{"n_layer": 12, "n_kv_head": 3, "vocab_size": 8192, "tie_embeddings": false, "parallel_block": false, "optimizer": "soap_variant", "lr_mult_o": 0.855, "beta1": 0.95, "warmup_steps": 200, "decay_shape": "linear", "batch_tokens": [32768, 65536, 98304], "train_tokens": 131500000, "steps": 2062}
Each number is 128 + 24 x the weight over its row's rms, rounded and kept within 0 to 255. Layers, rows and columns count from 0. Numbers have three digits each. The size before them is the row's rms in percent of the matrix's.

# layer 3 MLP down (transposed), 768x192, rms 0.113, rows 378-394, columns 0-191
086:147081107105129139116112129131124121168146145156168136153157074101089090111156122114129081141145110141126178093076110089151160096122142161154127134115163146103154135084139140127100103119119147121131147093139157141088123123124093134155143109209104144177116155141120150110112109139106176121176137128134130129157135136144096113116135114163171148137127140156142148124190143125087101114167136103113129141075117116127097111117123112075123128099134174153142096123126111155152109142118145133120112123142110080136123169112162144116131123134116161143097146149114138107146113139116129149
080:144122114160099103121106124123140112092187119105125116108108137107132084112147146127117101145111116171139109169097085154119119114098085153131116126122127147159172135107160087118146119115153119115149128143133122146126130156102093134099151138119102113135127106080142091108121083118133166133096135089153081150153126129159105102066184140132123174126097109103139114123147101114126101113155144142152142169082175149140143122144107119092128080116132120135143122169113137140105104108125139169133183101165126107116117117106098095109150161173112098149170121145154166117135118136111126105
087:127136131127114088133125124090136121119142139101147100162131112209102174130133104145143144126147134149113133136153157145091106118143134129091119126169133104105126106133136127135144165096099138142135150109155101129117142152117132125144119094111091166132135176149093095138165140124104105139124138099184137126125123097123122132148098121122115135097112120129129066143117136153110113078081109097118162152143119134141135089060081140154125111092128123096129146088159156135151086147129146171104128129130109161109104123068137084135162169148114087083145132135115152116120144105090114163
110:119114094147112134131153123091120184124123108098160112094120073141144126111109106184135126114120122117108156141107184112090115140136154096159161143166151107160158135136138170108129131118094138129102134111134117163121128138147131103117144113099118155154184109068111163133098124126159105100146104079031129144133135100151118146086126153160087144162143115194133149140126114116159117116125140143134123149180125130122095160112137099146148126137155140118121115091110118127161123126111145148124128153132132146130124115144161115120156108147137136087128160137118096128089105166142141105
117:112128153128146119168156130123122110097145134127131139153091100163082131121164128147093141150130137136133110127136127121138142092144108109163107094115120132155109105056129160097113155118128154087135168074154110143094135158152140091113156123097101110150156070138167100135117112127161147126119100136108125108157113088128119141123142129113114105094179109122118124089130107153123150147149162088164087146151140115148135122196104103177104144130147068127110144129142128114119140154129152200137115094102121122156131123093137128074113113138154155109134137127154122112139092106130144132
103:142150151136107152103146125146112144143116153125156122087110133152143171096126117148155153119116116126156089143153137165151111118103194158117164109123122114087157129142078114098137130133116145087117148146091112158194135110107140120129140160096137133140111144140102132128144114117127140166075122121050144138139153127132134116136127095165109192165085161115165132129114170124144103163170140093107113133160133126167151119143089107127138081122155171139110138111096127153144139154143120155184137126087106147141125156130138134139183120140144100128125128115135121147149128148124109096
101:142081127091129121130194137113114129169099139105124144107156108124112135131135140139147138106143132141062141107111084100153100127125120075088146098139120148134131149134158107177146133108170139149110150119149154106154142134103124154071114101140154149125129192134092130140108090147103128134153140170103076124122165165162130130140124133103141110122117102155138143099168126087107130106138119171090167097119158132151123081102109143140107133124110160118088139104106169107109123131103119137106125096130142123152118166123134150147102135105098105107113117127146154158079121074125116100
110:154086142151144109144136105205139082112081112123148118141122139105182127137108101158156110148123093132142138170074111100111114145147116113116124132146144138080089166117140123125121140112157111129148142145128149137133125134119149123116126144105111166106100118145136138138149163105180106113149111117169107160143101137158095111191111152138157163104135115088050133117162142150114138100138134167105154119131160106126112129133145108161111153136162141106153106143134104092081137145102118124094133158117138127142115138129145088154118102158137134156171129114075133130153120121139120077
089:101142169155108129126117062155095145159104074121132107130096119124097160105112122092112123122097131123150086159113118139095136127127140098132103132137128146127107137171094153125107139166121136106114116156154117175115118099159151164103110140110116149114142084179146147142097163142129116152149128147118179114102140134108131105128117116129118136141072137102150103137130151146139143111103135135125116114144152132126139131126173126137141114113140121159116135126100148143037128120118154101126100172105170143138182155110163112129170067139162170155092159110156147164140099127134139134
095:155092116145121121132120144130093117151144138095119163109097115146111080175141153131119125115150127129110105118141125113129134126133108167170165139111141139131200150120131107147119187092156095099131120152102109153089147141136134060128147147111118141133148140102188147127146086105139128124097118142124145135114100132100098143141148141113097153123132158124155106112115159138131103123087165134151084175137123112115131152136094116141161105142153110162093148111101109120129104115156156125122131131194092147079134118121142141135144123116100182131142145144159100059137101121176118117
092:119148125102130106134158159122126133116150126140151102075124126084100148126098166184119127162174132127105131142144144177112131113131109150108108132135091167107125141143149141127092098148127127119118136110153091113112122131176151151084125106094175104120150111122133139102170159116123105099094120129108122138119132140100107145125090101145112118101061104148142114142107115097146153079115090163133118119106123127115126133121181129158129109161144127122159111120161071147119139169138068135131136130167123150138124128137166113093108107150084114118087145178093125119134104168162087139
096:158120093121135139139113119108152104140185087111143130136183153126120121133108086114111116095119126108111107136084128115170091136164132132106187155130154170104108134109151122107135116120147109131096119151118147131124145082154126153095107131092113113190122096159130128117150130118134098154111151167161121152098088136128122122135155133114167145096159124127112099132155091154104117108175185105135151113133138106139139164136155124169140126101124152145183095124163173152095123159157111126127158098133171124166109107105124108153129154076152119154128156129145143166150141124133122100
087:126103090118126129090102137117097119143139113127113131117161150087094105079138130102111117080082108078147074136124125151127142108067138135112136121158155104135118092114124067119115095096127135136093134120103186104093140131137090147096184117143120159143090108141151150133128126163131152129135151121119107161156118112124146097149100167137155155193095128154102149115165151133108166115136168124097102154129140153118095123127109150102172128106151116111119161117120120146158181139122108151140126142139101111159139130131106158158143126130112077145092125145158125147110115143136146116
089:096102096117119138132150117144107090099122104093082123121144150123131134088147101095080118158117167125132156119129144133120147144158118107127131093127133117148112127123168124147111193101131123169138130145182106197162122143143089149131155133132111142138086092168115144117130143155111103120107152144105148160084092188111176141157110108108107135105088153153140149128141122140159138111077116161098136125148114174104151112174167151107089133135122122117090120141128133148124149152122138128068124136129115171169098118141151139138117131143150127136141099117108145140136107181118115129
107:117144113187148126119086163159114115104148110082096146079144124129147150135113162146156126108128116145083165127163143173133135145071106123134111152123129150095163111153126127125144143145122106085107163143160113081104092159169126108132100120131153153164175130114117124173112135157130158161155131133119090137090092109147101113145134130112109134116139144122126098150163130113091142160128146098118135133124112092146134127147171094102138150133117155131115129162063129119133125088105129090109084157136091114074148163126115109111128093120167156120129115110139107128128130153152148166
081:141077117153145133163150105137120131128086084103170150157137113114134160096128119100112129109131164157166156130088091084137130169154151104096141084146149140128160167124085098083153168107162137141090103134128127095098132121121093149157114154110107105161131119158156114146133062130151164096146140140126131148145085068111111133128161151129102110132142112148091151115120117157101120140154106166140164142143158111139110138122132103112105131138111135136073150145091117131082114142152109114132109136103124110148104128116142148140157124078098148128120108156158131099151147143117144140
103:150147119159118107128187168128099134148170135152122163107157094083109111101115105102147184144091163119150077092169171120156133141121125108098130136137115133140138115127123107143136099107088117176132108132117149126080103093122130129085117162126123122117114140120163170165160109159120146163143097150095124098131141080112160143116181115150125112164160137152131123107132170111162137123135159129097109109115131134125119141141105127102071081130118154125119136153107128109150135116111126160114056107151146114132113125181141128129150109100136168111097098129125132118120144127099128159
# layer 3 MLP up, 768x192, rms 0.121, rows 379-395, columns 0-191
086:149141137146098121171163100133131118135059115134137170180118138161183108125109133132164166092121119104165125102158159158099096106180156144131128146113129124158090102118106153138103108136127148145129104144132150122169070095153120146138077099087151132090144123125131130141093145149143121121136169141131160141148126150111091138145157094126105106136140108150118097192155143137097146147116106129103164118151114146133148124113115140148108121097157145142125111091090131143093141145098118071127083106108138172144127118140120098122116113119171112116127147142124100142147105129162158143
086:142141142139081154150152097154180137124153142162138105164156084131113155160130089146155141148106107112113099127137177160152147143107121118094127133176098126151109150147131107107115154136150136164144122107147102130083172142129119110144197112094127113139180143141118106133150134140091131120129128107196173124121127144097119145161162124138114095120149124140122115110082112098103090115100110124132113094114107133130124123139145189126172148109150154091133184093131128155148145141101161166101117136134140132097148115098129103162143140155116094152141121115134118115100147103132097093
110:132166119142140099127152126134095150120055152147091114113149129121145116172161150112125087121147137108116117122131175095172151132119105141171094135086134124142139165085130136158105163159104123122116105160144130082156131113080165140127121130136157170089104133117129129102130124117111121134141116126145153092143109138122098144138109125127168169097139139136136111140111109158136106138129092089132124144142161126189155128126104151161119100134149168135114113153138135153118131119163046115134148093119137128141097131189123100089172097096122114121168149139151124091112116098128131107
114:100137169136153143141132122163122099147137145135167161108154154108160124129126107137113127114136149140106135150143201153123143110120135108115134131120143138119150086166105144112130104096121135137142143109137121112136108150131162089137129113111093112140155154135153153104106127115088138072160128121080106140157149120132140131135108087139078058085115122138138127151102113196130171077119159112131060128169162118117124126113145128157119147080133138105133154144117101121152129143130109107114143074117150154146127136106155052135098148128110149128101148129162130094143158135110116157
106:149147143108176145133086146163145177151113104137127151131164106116102147082108125134126138134103105168117148136139164132078160107151074136155123113134118105130108114120163155118124134109140121081130173145138116161134145118152111188108124098144172132119137150095158117147101144162162126116148160140183148078146133114108142150102117132085123153135139088158112118109123099144123118126143104142163162163140150145126120109066134168117158160110075121128123102125155098138130109123126098110113111097179112163131145139115090103108094139125150119118099093130137114176108125096108109125
108:144143107108134130102135157142125121120112094115107164128138117163128108124122154149128139152176108096093141109130145128101133149123101131136124074091134184149132146135110133162160131071139150137075127135153133159157138139082163119150185106129111193107095151140173104167123095089143189161113108152114134089143095135151132178117117097095126143110133123087127114111118149102116114100136114138100150142144093138147116132116120133107106139111130127093144130115098146138151122155113086092136129129072154138143176115140100123148111115086108092102139112137120113144130066139123119105
109:142160126118146146105141133155111141115201104132128141141167154133105150082136134128102105088111120107138091185140143154124140144131115161119118146120082126096145080136119141116148148181153122118129114109108159169068122088150138135124122146110110113099144135164143119100149114126118117135155115116112093161078154141124121117149080111102173145163111150134123122094094107137156151136122130078144144138107137154112132114160087150151149147098161084086132116102111122108119142102151119087137139110114169119131101169163131155119136176139128074130165102102159143129120169143127130133
105:155158105121168078100100171120153131116160117146129151101154122127137099102109131126119164141121114115106148083172137138136143163128086172142147134101142097104135136107168107138158098114150116110111175119121157157109122128102122115118127135125161137108109128117098112113135106106139166123090142114131060143117132128112096152155179131148092135108123119182113181122148139100131089136122118080122114157104145135118154110114102120124155131111151125101144123083139127099165140143123089137143176125131121132149091083164107145123104136151102061090146148156132111095120152174103100118
090:115143123099091156156164131112128104108116139128093128140160174106158136107145107121129100140134136108123097155158122114184102080141149124098080095119169106143103115132139148140107127068163145151152125123101123147160147117146152135142156132104151117104127072118098131079150131135128162174120092149115144110154129119136124163151107166105155086125131116139140163107143106159097126127140095127133103112148128140148121091169093099120099140124133135123137129146128118106133153171144100136111091145143157193172114131091087107177126111143149116118070160104121148118155138145147096156
085:089109161167169120117088117125135089118121125123126109136099138118074108118160119108085136143112132115153086115136130119129160147154154166115123146088133143129095115156168169147129124136117134132130131177126122121125094151112122160104108116110125125130138136056148099122100123135088125116109144130129130102088119116114090113163138160166132111108072102140145102123087158115113103124116121188146086137138124099133108176106101138158135136073137159133152124195137102148104132155162161116109135172173112150115140142152104129103117081137139155131122139084148109131145144117156111158
099:102155134146143134118130096152127162171118181178148083142146161147147133100148117135145126113124179108125121130133104071118117159106106147108088093092113129114108144099109104139086136104138139181122110177142093127164121104080146164120137180125106109107133128113098120175123123124108137127090159081110140137111132130143143101189129142118081114134127127144148119136125145133130123114080100124128108089118119107122144113106151104141149173136140151123161116133101090136109140191095092159155151098129105131178133135133144145114120132139141094156095134128159090104140161127138152116
119:119135115130088107125122075105151169111134152109101128135155120165180145153156112158164151123102135162171150146105144099136116136148125120127120134111102109109116129155123164103149156121141142167145095146152119136183116100160171123119109130091170105098110148138107144110119110089155139076142174131131162092144114111162087149158110115170128078090161072140178110127069102158099099152082099156120123154106136099133124137136152115134122138140125131153143104130127103120141127113122120113140126073152139139128122134101133108102130132127120115071119156115099141119137166136137105096
092:109158136123117114063155115147073138083131096133140134094156153145146135119128129128150139149099105105121118143131148108103098144125106092164065106155130141130120183174139143116173142125105159121108165160088091178117109101087133104112113150096125133087112140133134118180144119138163144130164175128131148088115127162136089119099108108133081118127094151128092139119106103149124154131096150110130137111115155131109121115128124125152087117112144141113135103161069164118067115135102132123161136099113138134141120094150171164123123159136179137113138142157124138135129132143120121123
100:145127135138135109089187120169161150122128167143122108107137137133135094143122124120116100061162114129149098136106108079113138161121118133153174114133151131145149148098092145137116151092158113180134134141130085126103128142098135154128094163115126157093134148117147142099110130127107129122168114136168160134127121110101165153119100141092148121143106127131113138136152170122160115158068127133123174095117111102076114117138062114125126160160130091174067119128082166122099085138129111105131128172133143123145139135116137143131160142147142131133119115098098164144121150102147157148
093:118142103117147154115121117116132073136149103148136079092096137087111185161107142175132161125127113096145110164140120151116126147132100199170108131117119103152133158134149164155137140123131151064137127107128090146166125138127153130106115141094133155163123160119108094116120109138114136169082110126142160123156154123113100117108180101097108166138136127153168151169151115079133162132112149139158111147148105141111131148161123146112172097129145150159140089119146115139154107122126126166125167144102085152126082121115129138140153157151132106159126161099129152117118136119101120105
099:166097142134173113103173138104105106138127119133136126156141123102134100148060137156094121120119149124138070107107180155140111107154166111112156133154129101141117130128137128094112102124123154105083103153170133185107099119116130088152129113156134129114083141109095115126124170119158131149163112129177109105116155118140125147144140145116142168115138135158153103096138193139104139134206112099134164126074091148138099142112161131108154111110122122124200140148124107139121130148166122133132117137105140121109102123149112142155102127138132152110107136124139132158086133133115130169
102:098116121111166124095108152088133128120110114133143127138142143137100116138146161170143124119093147097134125124128108106130149102161113158123106146128144145146137146121126108124120130166122087108178131142075119154088134168140109176139164108123142142159112090116155133149136132113109123184160153162114138114090153164121129103101115136137108113132099157103126148154160155109063067073134134121113105132128130124107127117147117144104142121081108149129115106136122148144117134137117173156130152179119137199106115103097114156114146169066166095139142106130130103095125118184133102125